Weights of a small GPT-style language model, trained from scratch on English Wikipedia: 9.18M parameters.
Each number is 500 + 40 x the weight over its row's rms, rounded and kept within 0 to 999. Layers, rows and columns count from 0. Numbers have three digits each. The size before them is the row's rms in percent of the matrix's.

# up: layer 2 MLP up, 896x224, rms 0.0504, rows 734-764, columns 0-223
# down: layer 2 MLP down (transposed), 896x224, rms 0.0338, rows 734-764, columns 0-223
up734 104:557454456461558526476480482421540517552428502553527523498547527559540508547457488534514472505454524508465465496501462516516412533487467456532462491456467525531493471563565481462481518568425498530470492526544475501515622475477485465482562601536494504517540496508483489489530565412504530507496504476454627492523486437476480527505468514548474500549496448498475430436529585526462515439511533484533573479503515448445498468512447469484478443548525500515520532478527431569437498495507502476502420499497501459550514514461470589443497522535484493496573419499421467507628549504498471480487511495447511471543550479520541491487479442569515529495491584499527510432454534511472470469501
down734 114:481536404474456486476507542550538494549493504510555506463545505567518485504454450491520435542541423463521472438483538526542394489442571535520560500525455428502450496471490468489462578463585546401522440475467460484573438463473531408503514462497563552484475502507490518514526521492600529532457573498490513493434546559587488463479550573571452536567515526456547542470431503546484541497488486543464494471481503453560505552509487539544524495475456476499479484454504515506442486564512535529490462557499467508507455463478457543540489519472489466482588457580461469497519521494500459490532457510505476439512498546494430495502512483590546511462504539506458499451534495461524478564489
up735 100:505440525441466497518560530489443500520501464473400557432469586407522512466529484513500478482534490483483460479507514552517478456446507511481516492454544486469518473449519598539524517474557535453510427492550455412535475534537488534489567502453450424530572516516438476502472476521447498574503493432555508520476470484480510484507581523439522583546506464557505477555533434516419514473469503493547477498482505491534536494513512520532448525468503554516540623514513444523521562475524520532524414564505539495496474507509483505502446513415496425460550542622510528445493484492425429493535526511510538526538448470472496452522513502508492529495500470559586517532417488515513482474511
down735 095:468419469549459426568480467479561485504566491487516591453540487554546473557452424479542443507519472487480411499537485505495510481493551554515458421476510490487512518536537500496534492517535493505479471470511489412468536551501566510541557507476502512560508495491487518446537507458469498547471501511566444514438514467514454472487455439430468451450510538520437440526453565553523462529529462554464518486548541521517460500489517473512483456444450454424534556501528486568504517575552394454456544556484421487466505489548486505511439571500586500513510518523452431516497556523547484552527424487525522485461485511459549490484527590429513466536555518507566480490478583526481492550496
up736 078:502520541487551512464526398534505475498497458544438463509432456495445497538558531542468453507509527511541506526410464481556453516556504466484464505414482529525493528482463482520570476479522482501424435461544490541564499483506487530527501501483480526478504442545519590557417501539501531476566428513521487540526535510481571458522523446484470478561511459531468536489510489545526470523563429531512508559531571570506437546487477458433474561500484433477408617559506520453495472514452495504483505436524547443524541468426583518514496466534553563500506485516518533478541580502498504508496442487481516537476506464504467504507480589417489531423465513472547520573507562556502490533538
down736 070:492443561554563517515522557455542467409505422485569561545487566539470525468454506522544457499505449540368491599530473541487494511482471527425484475433494567467449542518446450531544531487474546490460528522507484461527513451543487566509606513486539525504550489489534483531572499557504520503460439498470520540502550467503482478472485509498434502462443517536429496430521574520546507590531539472503509491444465496455553530512571488520492563546531459489546502492487408485465492523499549510430460586515544497478526476488503517432536418468561491491504466499513537438538500475577440494471517521518407492521478452445467482491542496543443475500486496538493502431511496504502507495460
up737 097:517492469493483457464498534540475458500534448527542506533551554462522479490440570469506567482422455547503512530530445550501446459495524537501496506480488533518529535528479488521635454598450441520452527496524463527507464549528502517494533453609506516526430500464525598455482428489523547514529559478431522494512442464512462522504486550479468441509501525569542551487483461521555537519485471525494487526497515486529476596535473478400564553469576493486488539479521463537475463426514504504520458486486550513463502509569489477470552508460531523503448557483522588466475441537447466427502576521501471459488448461528458511486502571533481430497484525446382501438464462537497474498510
down737 104:550520543491545500499488516472476475521455489466511529516447468531456522482479540482561518552509560531507472528450499567522447531484500528460472551508520512497527479525512446446549494458540521508522505490510485453482474585454567445504560441487506523482463462446491523470498488482507540531512469494586432597465450517552379441478478528451460485488586540486506486532392495576554513443582491481485506455531479569516499561493521471561418418502471524456458462504521492602562536492498499548554486542496538506544494561474533498526522500494478498574500447462509498436519509456485455460500470522550511484476479451496451475529449510418501538474612496518475446527521537472512451510367
up738 101:503516521452470525433520461459485520499557437434533588464566480466509498480514519521435594495444528543500435507571442590506473591494465543463488509484525520498595515488445499526516483530580459581525491475531468463501469546574442460533465496471495451481423567467516531506562507506486512532574541534484434394509497483492475460474498519478515455504514537520468550507484461444533512548434512479526523490528426464499487473546514445521431488491502438507488493415466483505537433437494514477538449460507477498479508515500438463517552478493567476521515522511475449513570526552490600440465489484471555525483572474513504475497543497527491548541456496524449506604528481483417519571504
down738 100:519484495525445497498558548469528516492500559501550552566468500490437496520539480491523543422547433487546557477503497508543499472439506538461513435493488512511575471462513443524471486544551461576491439486540466593494451509521499516477469530454526493478540532524495550543437481570502451460431518460526478549488549502543551516455502487533513514429417537523472474510496518510530496525435465465512479427508519536429523531534421473438534544559552511435447412501499468492528492530505546558528531499492447496456503466496489453461485489477508506483451559530502448479492390490516447476543579437505593544538557465442485542561518479535579401507526486567478457412496483526465479464552
up739 099:499458534466504475534468447389555490500470423537452445567480483454549548575515441512502495509562505521492416428577448561475573452517467435494461484464515517510554520465488555505566539536562534521520565529543496451535555566495408505476515500500549505495479501485519577567540491471496533532502509534500484536528556485555470489414495547487440542495473506529454430490494490448471486510453537531488463498480528495524533497528480508512507512447423513450469497494455532523547544539434536537491459500502517530558472515580474487507558498485429468539506538471371510436457501465467416599548499463509522506490504481569445487450528487460528497521510560505488452507471532498413491532535
down739 103:525517511456449475434542385520523519484440517492544518475517599483554520526556473499414520519497544532523500526466483493526570454532540553496480510528478582468444569521463424488433469510524444487509522443485549488491433520413467538518494466547574569591518433581508479501512443553492427507500505481502449516557493511422541492488468446514543482473424473496513474559525422550511485452511552516544508527508495480555485535563477529511459522469498573502525570499511486446504495502533562484435568494486452483569440531494456523472502567404506453377515519528480506487474457502593493507479517458495492508447516480463452535488524501480525522531529513509464499566491473462472466496496
up740 079:437530520490425470470500554481513483527507468486558547499431529556532495519499538523537406506538501412543536533546462534475490522445452552473502479519471454510455470476514531554469447406443462502558531512518483461467509490444535447499455567490548442508508522502514497495483585434511562479465588512489536462515455453470474530501479444515456490542545562544461520453533464454562500538500521491493446502559498481519466507483530435531506439484427555523517498512374551546515499575539510456485436493536486552543473407521519469491452453590533471493550477519497490423522527459453542528506541483448515521502540410513455526450557512440529493460458493591560523555517460499514491461495
down740 074:507488522487495564501509455536571523495513527445461445485472495467531510507502506475451515544444415458475423512645464481502515488446545466467524461465476489503437501527521492507542422582483495503563512439513548550478504473515489515471518526463484515485551495450482529500470513509487452512534471431548483511517487504443470506487499565494509579534460481453560512476467547470483515477453520520533474457469504477618551521542502527467573551485524474406545531510498529447486475430548429571540484549404463586607506516513512496499524476471441517569528513527525488558464509542549528474528563607451476504500487502527541477498453480466462399478542511456431541530469523456505535530536
up741 093:499478422448503515502415519492583548510522432547463471487441581460453523481451550492455451475506450516544437504531489480495516451529466560554516478459447487475459496467452435515501507446509517514503535482426478542587463533506434492557460488543548422479483485482501561555511520522446511468499479504515533492469564478550457455527437466535576441511528540560519508543478460581495487450498549455485467576544480537462513435559527489533450573496512528537465503542489547502557483623553545444458484477554495432554554481475405463580563523540477503530492557517443480481476533512499458475468520512516511484503492483539486482450491490507525556456452490455443503593543489479517523522521
down741 091:511492541452450489481467498519486460460481484533495422463521516591501502522538457502558454498468414513470447447510462521500535457543486578521493555529560467517472526500521514529499514505496531558542555502519465547475431560466492461460477463540612498495486481475581538427442488459511427504558522491624503549486536513497500504554522532464443534473504449510459484559492526559468530486475431471528504493485513488576503496477482466597483468527516522542473468545454488547519480512521486482416525511462465446451463486581495499475532506486414565502506410436505457525453548521492385538471517560516549516530524525363489508502493571518487497527465519492506508538496500443555513571535
up742 108:440526531508535592520476488500469564446537442507428469502496526432456447497524495529511360520533521537601582466543586510439473455523482475492474528474474507504576542475544438493538467451512500482484522484521461532444480511495461426518511473545488548554467507497493538499514519527514471615465484495537508496472523451584501519511470484458528523533443462502544526493520480411390462535550513467509546440497428476527508563528536456529487484440427509506528526431397483442478490495465532522573455515526558495501562502481478502482488545504514514528546460512462534433506507544530498449521520479529518485462543475491518441470527512463424513489561552500490480466493474538486570406534
down742 108:461498486545529584513460408438450525462555551543499491466532508502546496560534459534548465482403484485479486476543507481530434462491509464524532509524550528426503507474487503460499465536511509519501467445500486571498518533528490467568536509470485504502518533526472572495434520559509532450434544421464508522517516513472487528546601458487508525384489549554429450527503544530502488415510482565462539563528599479488491421517490441554438539433492503538508488558433467522511494511458504541493500453550400501557526510462487512518537491470531472449505456492568533495458493489476521554510431505515490527539530494501486537446542539592528503431453445514526527562525497436420502455457
up743 092:492475471469505518502495546528539481516535507542570542492533525422519448432456495516516554507520550459569458513462471471506451496457562530537455546584463510573510509600509467445544473562493531560536521451461517528513530476545502472496459534493472476566474508493548520444548483529501498491553516503514543478506534537516417583554501469486407582563509439511501513435475496498412445560483545470488527529489568444378425485518525465548475535563489473447520523497511468527520510517500556501501505478458506464464549458577492416479546498483474490440399505548478476565523477520570484488494515501484495454465462478499486421513497499418524444432515467426449477521466493483544543534477
down743 095:507493501554521417595565462459469520488570526534536500553441545462483442494421540451463533508485487529475443485518512488467501409470526448468566500440463479505526510549447466510521462472531527497497579420461486445565500540467482442561436418584499501491500502521495480513596490499510548578477490521463477500557534519524496506528504578544502480440504535466440523445481514532501568497508472446491499532531551495453536526549438536507538487568495503543440470524506407491543507544439425425444550523524467545548494530557544541446504505504475608512524437527495535494428479515494475525514492520496484512529528520526492418432508490534508493507536491508494482530494555467530448432417
up744 089:476475479585500479442457460486480465474514499493433555502494536462507516458541465484508451475503492539570581463485525488548491536544510521434454477481525517506430511478513503507558470512563534408498519453474446501565469390484537492412481469534575533584523435466511431483492509559521502501467494546514493483464529552586503492495504506493510535522542511455519449506514513464442500524466542508482541535508571482556486476582560521501471574460504486585430465512510515434487460450525486532443467592518510501518507500494490496471506570534524497452507485522526530458369578555456430481549432486550443563477506465558517484528582493530485495428542517464496427479483570492513461497500
down744 094:400502479453532504525511510426478529472521552460580501518530525507529472498423512521528514489451514547567563523490473506458499486532513512512440553517500490451520591462552479517584452463451577487505492528481481624479560522509446455464487482484463508417539550519482516503489474500522518529427453531523471466537489460540496544519487480498470514498429497501448400430479440445578460496557485526523454532475443477441495563461497476535475556567450460593471505500473569516459454535414464472506465451487492453492504456508482486472585508567499509523495515556547534486582515487475540515471513536544521514507489457426502511494458523486541536548532513495522530452593399510475476552536
up745 104:492550518456545445471504526551509513497495537435511555499434491488433458375509517495527559536464486527466517469496444515453498477462459399516497452444489508541472529485447482493557569482518479553459481528509426442547389513448523498499519490486482495499462470481542478523488485531517561484523526527493491450485438548528493498521522542553458495498521523503482514441502457571502515477570523544454497469557473490511488488459469479540528451547529515446453508506542505521471546546549434511515578564493528550527516459545482410407521528566518492462489496554494504480446481516447506466443523542428537552496579443526488561463523592511578511453494441485553508529548595572488535431440
down745 103:501481453541494572478475516523421482469486472466508474457465542515484486451468433426506441499560451470501508483530528459464585534504487518524510469491436522486439450467581553446572472474570646420508469505493510505516489460539509490489527532494484421504521493519539501496442492525595505475383482465518488566526460486488461458488498511606486443510492472468499548543494543606469466463535462522494526504500483556527502465511472532570493538435582544500519479461501496541480472418529440516503503526458580461441489499511543577506526533515553497482506540538529522518390538527549543493482523475476499518445516486578493481508498461464511588473536531503512456430520490526520488454527
up746 100:452461459475498488528480492524494440435505494446520511561528467476464447446475513532481552511548562545464520499461458490577542586461492549525447495501512460511501544438512407532588455486414521528546506489494495437522481459516527488484485510471522474482503558457459561455518521501451529547487506502559467429508454481452508459454516502521476478473536469486513528482508467441530473519483429464523471540504539536494546537452422414422553508458499509576524448520484528456591527515429500495493498493464495461558502511532467432514533575578510532484483507547481558504473476503519522475521554576509583482482541559531444538549507444432529467492557435539498481528594457505585451439576
down746 106:470555467430438462520541513521487526494461573497490481512454459469515494542533461547518487380618432538449443515520519494531546517500521492566490516539406502512446454562518451574504452453425528580426539449506437528458508470526553484483459518507572451390491532459553489481513508524503491511522484474474495543480473580472472478492559522486539520440555553569466477535490518555498509500513537486517518507506473475487515511559503409522482559498412468418510480496432543507522473419591534543476490484525480538507505565485481527549523501544518563460491602493524494511453468489454513476487566518493467481449541521510494510498496526502510519444555424488496423559506498503489479466489
up747 108:455510454533520523496480473472533510509543460465416467571490490483520499557495533499492502471553535536577569492539569471522470503499473515434505496456492505511590472465492490480427435452622529495499375527527473497539537533460518475427533531534457526498505465442510507470568448455494486426460505483504570449480492483547551473522528507460512461581507443515466442516518509463445503531530544524542423518558532499447503573498482492465554501553477532568509463494382535462539483582516558508491421490592466470462488451489505464478496559438525493536471502501490479480546548498484446493430472468542470482587469476548459514537530474477512488477499462564479454519496429574488499513541
down747 107:558527530455488528538501493451549529493454532513518534451548583477463549492546540481488465576505590468426522510514502500467470503532512507508467535561474514479500468454487523475546593504465481485459489544532492523546509520420522446477463537427448554516434457464439489495482480537555536558529469586509505524455604521494446514488545564459441494469505577501518524477521483458527511499505499474519502549500467478532533536486392522510479438444448508500487533526486541495453546532546531517462502528499482516596505466513518537442455480524498522510477571450546494549568500477466512461438453501463495537455479481525442471581406485541494481460495507449527531460504441516426387619463
up748 106:446468475514562508512520523562532478438503405533516503448483593489464507490535517453507530528502520473448443487498516486542505537474526500482468557518466504504480558537536489529493504541430513568516583442511565508407509521545446523430506534481452447553514490515503515527469499480522522510472553498529513464501433478563486441480563489571502459465418504461412485516561513526426432499475513455516422525496597476541482464511528528519540532535510574532528511470505478500515461431454485458430486507487524481515482547402528476477558512504432574472518470493471514570435579490482531464460465476504518526540505491509410502519512527558542531470512518554592575471549451412552521516444
down748 107:561542490553523448499468548420501540435464569503468503562526566581477432549505543503426505480457499330466465516511504521469498469518526488526458522547463468499493478530448490451542519489453516531525562475592452523529468438577495530515522494460531460460525513504476498513476538505427547495559508549506537446527509527515443535549501530545499547423509554514500479458493493535509465453499520549535487561473555473578463461456499465487513490516542491513475494508502514524508485549522438474523547570496469543517471478498465546565460509521532535452531511472498529537494507433497462515441539517419438438427494514460535516484487553494459528485415476512528479466444516510490600369534
up749 107:527511520445441509447561530481475418514526497506542539501561520522510513563523534482446525477517461570446509563482464499472509534480518449500445434525428481438434443529545494477456477550537499523542465527538538524535500519514441486470486488487493475561574560488560450476432550467461517555476590482559515459504540485489467480534550494481625527431462432449525456436545564515468475496508533564454491503513536463422555459547537452461475516492456517522526527491463473511582501496497440531498444444508493505486472578532466529509607529527473475558465526513498625476507536484409531489447476413500494432521523524518472511452527518509523500496469502520461425523485521465545473484521
down749 105:555471544456488441483446536505520506419579540540514542471591481499450473434520554502520551512484533532443517503496441569502459450495533478515510565540508562560504505504370475591472514464492545477541483523533541466508554453484462522443482562514507560574435519495460444502582495460506444474485448410492521520514457523509527531483542529490443571440558537540452441462520523511463459520524550441479485461527440491535415552499461535432562503477549488463469470474485494473510538471551465486556485527561496522529459505510546482464483428575578511485439554550483533489444502514504549468506585514527498463514463509534496467521486538515515433515498461512526471452493458515431470499454
up750 088:539428526475479490566429488471452531512489494535480531486518465491488522535547491471505454531435485510522584413471533461552496528474495468465563444501520526491449482513489470519558496448592518624618524519463466512540449561470488475486452550483504508532526566505463464513442486597504508502499575467486514459476538510535420499453527474499558545519508487509556462563501563526530552487477495469497504544549501493492473534536511515463495547520435498473545503437448539526454431508444500557525453408545466520468475574411477520469517507518518475420556535469461498533476587542506496500526505470535523496479622483521467515508462531471532473489482496531516468570445473512460488434413
down750 086:591503525480540509434460450562506553517494499533504416502592449505462452463564533534490460507567427500463467493520479487484505495507536464538470540502498569471489536505548488519524411534531482392511602432454548531556490461455574472485484581503461562471516482472457504495572449496515497472446529533554471462483478540451527491498470533429482494517528503496506536422473495621497465448410474524507553455505463488522505496430508511484510479488529492484492436520505480457475514494526483446450439564463448541459553519544560526488546476572525548511470517539452554551523478573476495540534499500456509451450438578510548504483503477558471488504447502491523501432551555458543523467513
up751 105:535461413506477566520494516570496547495487507425504491538544438569539492525544533491509513591535529573493498467476489483485501446496484499470375528444478528507498396497506459465506513568471501418496458525459477502476420508474535549552521519477475519504475485518472525566458438497484502474477615501526505520463463540443548494475441517426445555501536437475569508616478454522484491511511533517517552502525518433522433429501462469474497452440464512447458474531558552480513522454497427535505499477522527507552484503484491513540433556513480517548526456477570524501454553517571515495526476529408463546578542504465545532529526505498487528514465514538553580552476541511485431505494
down751 109:396521501520476507513512506518449558490545474576545432487509510489493519534406474361495522466506476452463473512484476594453472547540494536564485431539513424477472461500564463518434521500537432500502539471480538583536502548554470501480503423447441444500562539450581504496499489470541516547560537518510541525547535473545471495539500534418420492476518437504444499470506464499501489509498424461554475496545461521454561499467519530545506511514464554513463464569578571493451519534537532545420458507495531481505516591491519478481569469459508519554491519543492504493479459521429483480484526527473477407511458550499501503465513530501522526503480515464450562500561452473500510521571
up752 103:481524574489501460601518505514574527538468410427516535554481511507522503534457490457544535478452468520520465522465546527569548503497434423515511446447488484522510453535505510459481454381457559504404490503556486500539486494499446513549529527427525533492536502543490523499518487467462502555483411514509546462492483503444499520530446527571561509472488581498565577463596551472457489523571500514545537524517458511523529522454475479496569472468453503449548519521480546491476550502474482518513425470471479467497451501460468561449476555505504441414470504475472524466556505512540403521445564493508506495497558467530449429499513490468458464569495561511481433579520516492499482455478
down752 100:550551465506574511520498486516526507450551534572528510418519529544549457461538380467451490566532557511531503471492519532504473523487535470456458515507550518500562529487551572496426469571594527479465589483483488512504431486465520565470539464537469526506487523481511443463532516522507464522516513471439458524572491477499525536511472405472546479481522442548432474508502438438493474575506521486472472562436518431449513490529546461468505539506569451556523429486465467538455519471445512461474496454509546595533497499534461523517505506549553471562487526400508511441566499494464457509494508539490458501491467457477511453589499524500525491515432459541537442541521497474547554480423
up753 097:452512535500468577411533477584510422483473452484419424478525470475516464514508511510488505501508520467538454502452534502466472473494540504476474451475569469512460437507510497478453480479451474488477457468548565505472479525579509560497540481442468487473520481581464495569530511487476546528514486488508559545395540519508441473505505481470581493561518493462568489535444503661527564483469449474502573560511529510586511562512501498526498488516495525497550442498473520521573445533520466513517478576513533482557486524587512476428468392562472587492516385468504495440493467493489445556507488454472459538514487504491502438480497537519467513477462516523462500499533499457486469483514
down753 098:469467530536532499538493483536421488553508489467499475540514623456494519541551523503494452486499540503495539562494497436551514542485456540458471500425448567555488464480557534459451409509427501482503504460524442512473531482525507443545464515463521513473497485450469494505550486464523519506521487459590454528459553469492472521456476495481465515539529466501474503526465482467471540545496509582562505584462432581419537530467414572501493467437464479527499477518507442442561552543542485501499544520541477484527499441511481533563591526475509454525546520510542531523598398501497434497508452507494462565460512450506459487543530485519476459522561434484572501442507492594493473482434
up754 102:482450568458470481487518520472560518524453566499457511501529490453501486574465504571477532466507430451556505499461524480497525547512552418458472490472437492496462535615625529491461445416534493471515532509431489494468463502489442474481458504516489506447502516466434451492455519490480458503506548499495514546554499536519395502519573541484505482447473478559493450507511442486531478512525469508525483454512571469495593533453435450542527496464522571551522499457466475578516535467538406537500452540392584568497495480523503532466497515483458502488583503547502523493501531520509473535577514515532516572468545507443491491420494558519509524472435460561510473470505459461453533507532
down754 104:457518494541448481433520481546466510594510517544419495511464518435479499494489503554518519521442497500507502520495556489434436452505520491520507524436515539481521498519541544526460475477544578558541488504564525516475479486508448509478544461517497498490420503461465524446489466477479356517457419468491511559531531478480479470516420550532495490488502527519499472523479540477571505519570480563533510552467448429432492506441357516496524483433479523531395585471513529497551526586483445479597450537524557523450483530499530491503559475440424471508530529441528497447537540540572530504547529474579462518493502534498464488496519535489461433513506495531535503479484558519537514502533
up755 105:491479497521461434451590592524473425563516562515477507582562509429518441518482459479449476535563580546536429456472594520454517441486507429506504568505518504544463448480473544574476451505474491420493489473538439476505492446541532467477484435531479495521524489515524562503503468471499549500529507515433536519525546546479485561530509509550461475434457560530493521463549509494461541443492557529557465497501539475560543492494519555534487548582514508497494512487459502473453482492460464562507505452443566523448487452492497524405597449440499509538519485446465570474492456456492483462451515477499440478513510523523522518470582517496444549484512464474492437520482556537544544435532
down755 105:577514429449552470518492489472528480519480525483409519499482467532541534501560504541476491496553518555454528472496536466474486486408551509506511468517485523466554446548538473489533501516492492488444528517540461510510443526463475487447516517485588490460500452556477391510432508467424477497437606527571497489453495424433486516438462490508604511562523522545482575521584469486484440542506529586462413541445476522533511519530522501520510464479486518519481480584427568522503503481504467492462543550474495473526473466530474483430494509516453494507499431464565528468518532485544474468522555512510528483468444530555526491440473598473496422527509499511500553524475536505485374528484
up756 096:569507588518498433481485421517507531524528544516497504508455476515473553498446484555499566458526521457486485505463458503500476443464550514451495540507503500456481507465477500543459519530467454492512496525433474560500516477460438512447445524463457594507547414459550515549450489535533593448531555569521550456467568498499559475545466558458504426521441470576469509540555523503448514466578591444484550508516457477483433434485448490526507470572461524396406535519482564515486503423488494448573514536497461489526491509477510452542499466476481477494543514519492482535532513515426486510581504417509521479475543465500451521451501496528435482507477509509510543588551544511509470456462
down756 089:475489498532464532469515477512493508512504471449505500444505588504600405485587499476594618518511488560491521542453457479543490584590457531533478516507484537455483503504563508507465482566526550474503490482515520457496431482520524478435507488510467429510586545489466572466528389463522515465485476561367505544439484482466590500490535495480482514473573567536558539472527460525532465553511486555481508515504517477422541513452583501528530512490558511533503430488442514495500530537482438471519496497465428470501516466502462493457485543470468508475543458548508453497526485535515465533547490468600500522513532442432437457445527515486509505468524506487539522502467534476518471450517
up757 101:467481509476529470560501492546507509563501457452506550552579527515454506557543486504558501464501463482477504372537470557471491499494455474479528477529539398511519456540496480564613474533538519477452494522476486498515463501454488533488447531522459515436468496566522552497526531484509547454516509500485535532494556446499418498482457570528438529460585537515491595499514534470449537536559532522509536542508478540510462536515474499373571506516459414443472459501547529572482518550451488504485517459513514462481495525552466506469492522426565511453416562524465428521514544458488463531515467437537514505493489483547454499521495526487454497455485568441428502456513430483485599492502
down757 102:480465516449457504557438593534469539414478570453530491493477518538516552548429457534520501552547465555400504446522490451516503548546518490462535453569507472499581466481531485509470556486454404516561526470497513504521565518537476524469465495545539491501431460543483491536482499501482557456572528498545548508493471500500510475531466449502526408444472511457487402532423458430530496497431497548527527521471480558526442503499496557490462502554517499484460480436492491445495526549507471601466551414456555536498472452538496570489486523536500495520508520529503470464571435496439469539540470551505475449506441503435512522500494557506497507515412517480494447532528565480475573503549
up758 091:497466513486470525532497518510464492437472498504437545477550529497524568447478510448480477533420486547560462466489512415447480464557484474460507531512432518558498471582438467483440481539479567412475543475491434457499435419488462461471577446423533594554515565536534472480549542465523491458495485482516559531530546555572531477487441514535496515511547441472547530548477536524495500538459496487550519519532436506524485498454463561522448547442475556477508449464524491560501524500585467529532520476552450503498497467588570509472487496524578502546493498548517496465483531498481469437513497500519419468512559519495572445569541502538484459569503505522538545480564476536512453416503
down758 093:473515462428515490514546549486507555554520497557546519474495442596478420490491473536486501518561482469539559466505513555496420494395466492513522436503507474514572505500528539553500531545423481486526449573552498474569574509564497537523441499470570484470475502492541535430474465522533490587469428527545483473511525418549545551485502546529549501465454496487527448498478513438478532485498427523539488524503480462494485469475498511490448473544446521529547551535490558412565490484483534456441509484516475474459451472395479469460494492399521474437556517489494516534437481516537510515576578531495494553467425484515519529507439530475516526540447491532463439556543536447472467491475
up759 102:480424443483474561557514469522530457503479498444486417511504527438462497376452501437529538519424481517465518497524446506513514557505425534446484512499527571447501504503525496527500549478501593437434534467476485410516526559441520476562577491475510504472487490500532506523543489514469492512558525493491514491546549529516543445516486521500530493472469530527476540469450414517503487474513502495489499444417588589550461457536473480495485500420562481492550475554446511501510539560473537459486487550537490484567493431489490519516519502540433467458482446477515434507488487492590496499425522593511516518495558517506411515476393512525479415476492499508503547563503465572534488553512
down759 106:462507521442411472464530534401458451490492549506537506517576513489526490464516549515428440528524475470503517398469492422618478482474471502534593491521511450469578536442493521525432509493499527490480508544557470580429475524492477400501506559490556463529521508557520511439511418483503483507520457431495459506503534553476528608552490565588458558536508507460462528463588503470502546577542514450572456494489468478538497472561494516478488530544488580549469510496487468541540446505554436547519562455539541519461491531479534494555492505512450478578457520456497465495491458473515478438481544541436483508471455520482490445521511506483487524465498459531501484477485469510527494491510
up760 109:514519466428458488500497507493485523486557477505467475502484528465493445505516543499504550499464468465485452511498544498484515478498540522506465470510514525533531522538533458506530556441466456565476502451454468456539538541501481489570502481456531532472437451569482561462458432460515553465556539567469501500545521563460536527463532433507444526540535510482509579490494455549488468522459445581519570470484537509440464497445530442611526482582421507573512476544505478508505541590520443502451454492441462501506482489462511470453508496406550472427466516570522409560498473535502506568527587554485429488454511502495466456503494455518503502530497480591539535496585403494427538526518
down760 107:485510471507544470501511507525494494520482494517451574512609524495482532475477519503470466471511503483415530498436523437552494485501478476563474433371487415453488529485530486527460513465535470423501451522478541501449527530520508454503632502494554438517501520476520468447522465524473442545458503498408512451509567477491495578507423592474559533497446458536465478517534540531582552493466520495513508511531482524506513513534499557530549500488511541474494528467491511518462499490490575449545506519547507496512485540467490555552462509509553498499446536471486601476513514464517498426462496462504494573506458432480581485481598436461484502486523448492476462493504599543432599447482
up761 089:526445455475542473428524476497550461529545467535473532463565511498440447496542492488603579456481502444430461464567513579479510477477446529433504413478505432546478493576479484512547504556563478440563532514501484440572516519429483604497465522528489525486570493495497497548619485493512498485466529468478499515428547492499484510505482536500549479518468499511498469434491522526567494537453468549483479511542516516567491437508513491443459478559487487427510549579523511507493489485470482436460498502509579531466498462479588468544479459457495519500453471458478470494534525456539502479406534472513523513537544547479433488475432461520459434539528456493513533472592487499551480515577
down761 085:547462479519394527540517508519417481538501577413517488513448527450450472471495502420415433477552523517449503484526554475480532513459489474539517448534499499501459458443487458483487511452469473495453509480453454498553529494500437510563480483483540514550558414582512534544500559497541538515527573568537487524488510527528579490499573447520489496453521598548497526529483560471498524510577476502501511595508518466442502519486465525473489444522473465539517530588399556528476540451452462477561518489472464505536466527503460592503523496480540434539477501450517511469485475553499477467518527492533439496550485560458551466451568470467563549521501504493411482488470526511420494530489
up762 089:493587547449543500499531518495504559481515512419480488489508517534506465532555542485379472506514477530540494480530456497491451504504526517541421532468566502490444505486484519498523511526508430511374431483502504449492512545514467464479505497495385568533552466472469551457529522519536532494528499540492528501562460496514500433462483494529475511477522597540515529483486484561467445565481525566533484515479544525492593516510488430462474513400483494543476497568425499475476593447501470533491504505545472444491591480553534486465480494469527490436520464599409459455561468505507559482542510481473510573438506452446494463466543551480511476455500495521589541454471521501551513477524
down762 086:494477463517446527525484489462482403479505474455511527453494486483510506519529579441562550416517461391499525617484502481533480472411504470501555474509486492522524552465521474473521597496502551544571524555530448536492514507527573510513520537446455467460490471531508495484550487458541471445494506548561421476491484517438418516447503505553527428463454543474507492515479556505566473446521513523491548465497527562504477512530545516392488541549506473518510526469507496527472485517516538501470416555483487491568413458417500536551490467477538512448468523462537605532482502472507536550572516555508603476517493481509453519516507451500524561480533414470446499524534465503468486461515
up763 094:497453499510513510542456446379506487519497500497426572521487435499451441486474556471542439499480462468489523491501505485396520514420535430549470498447488494440476429446587540506539514530582506500522504501527474522523486510484482449568513492470462500517502437527541497573534460477485551546488406504544522508546492493526506513452470508507500495530424530574519463491473489451447535380534519498503574482494555481501524446407520504537486483443460524484548535508478556497575528619440471522500528580474501499507513463523505499453500482477507457581524556577526515485494519488431470497552507492475518572486542480491578489419522480531425483516466470508508478517465497566503485422516
down763 094:533472495520443516510509554537521494449472470458443530519536452499584485492562488567537513465474456507474478523507574429530477535584551434477532495520484429507503510519483476477480431456501525496533440609553483538501483477431487484539517456457502468515568519454349529483505509564506495448469506499499480516552493535481531481539505479505497487434470488521483467520494544533468506488496528580491501570448555522415451530500524475486517538448547516486510537545587515510446499491522510475499457484475478466503477476424527526497532580454618427481445564511506530545510506471520483519438603543568587467492498550482564459491451495473548519486470524493464496453455527518443429460444
up764 104:492532450547467472470454492472477519498466507516471443473497461542480465532404533518500497526508459487558550486487483521485509488537503440495536521505567480499599524522454443505575547441411491489515519509537484471438436542483512541504465513573525480496481534556567499570511485541443522485520483511454487575518500541531518507436524458406464558506562535508500583459500395461501441544516475520480553517540563484476483504506492479503472479514509484518545437445575540586460528490502518496489463523445469520556399464556524523568538537512474481433537453418515516504526506510410447417484506506503526575564451565507436504503482501504535479497475532520403534402515520504450474460523
down764 105:545465528467534507555492424485482570503523527525468502529419447495456516441458528388538496565477411487502519457486463534532465511478483551500496544465467513460419514449521503526489477492512457440472490553441524544501510479539463445540476491537571552486485507523568409464497504577540501485501484536449545509512522515505480507586409508395505434466469446427478499531530500502499509487516434465547548496463531455582541502500474554570461433490493487554515559494529463470509528521484510508548514557488508500513576526429555432516582498505528563551527433498440485486435494460483524507527449542483526538527487441477490495511527545401581490524492488537552485517555539481520530479568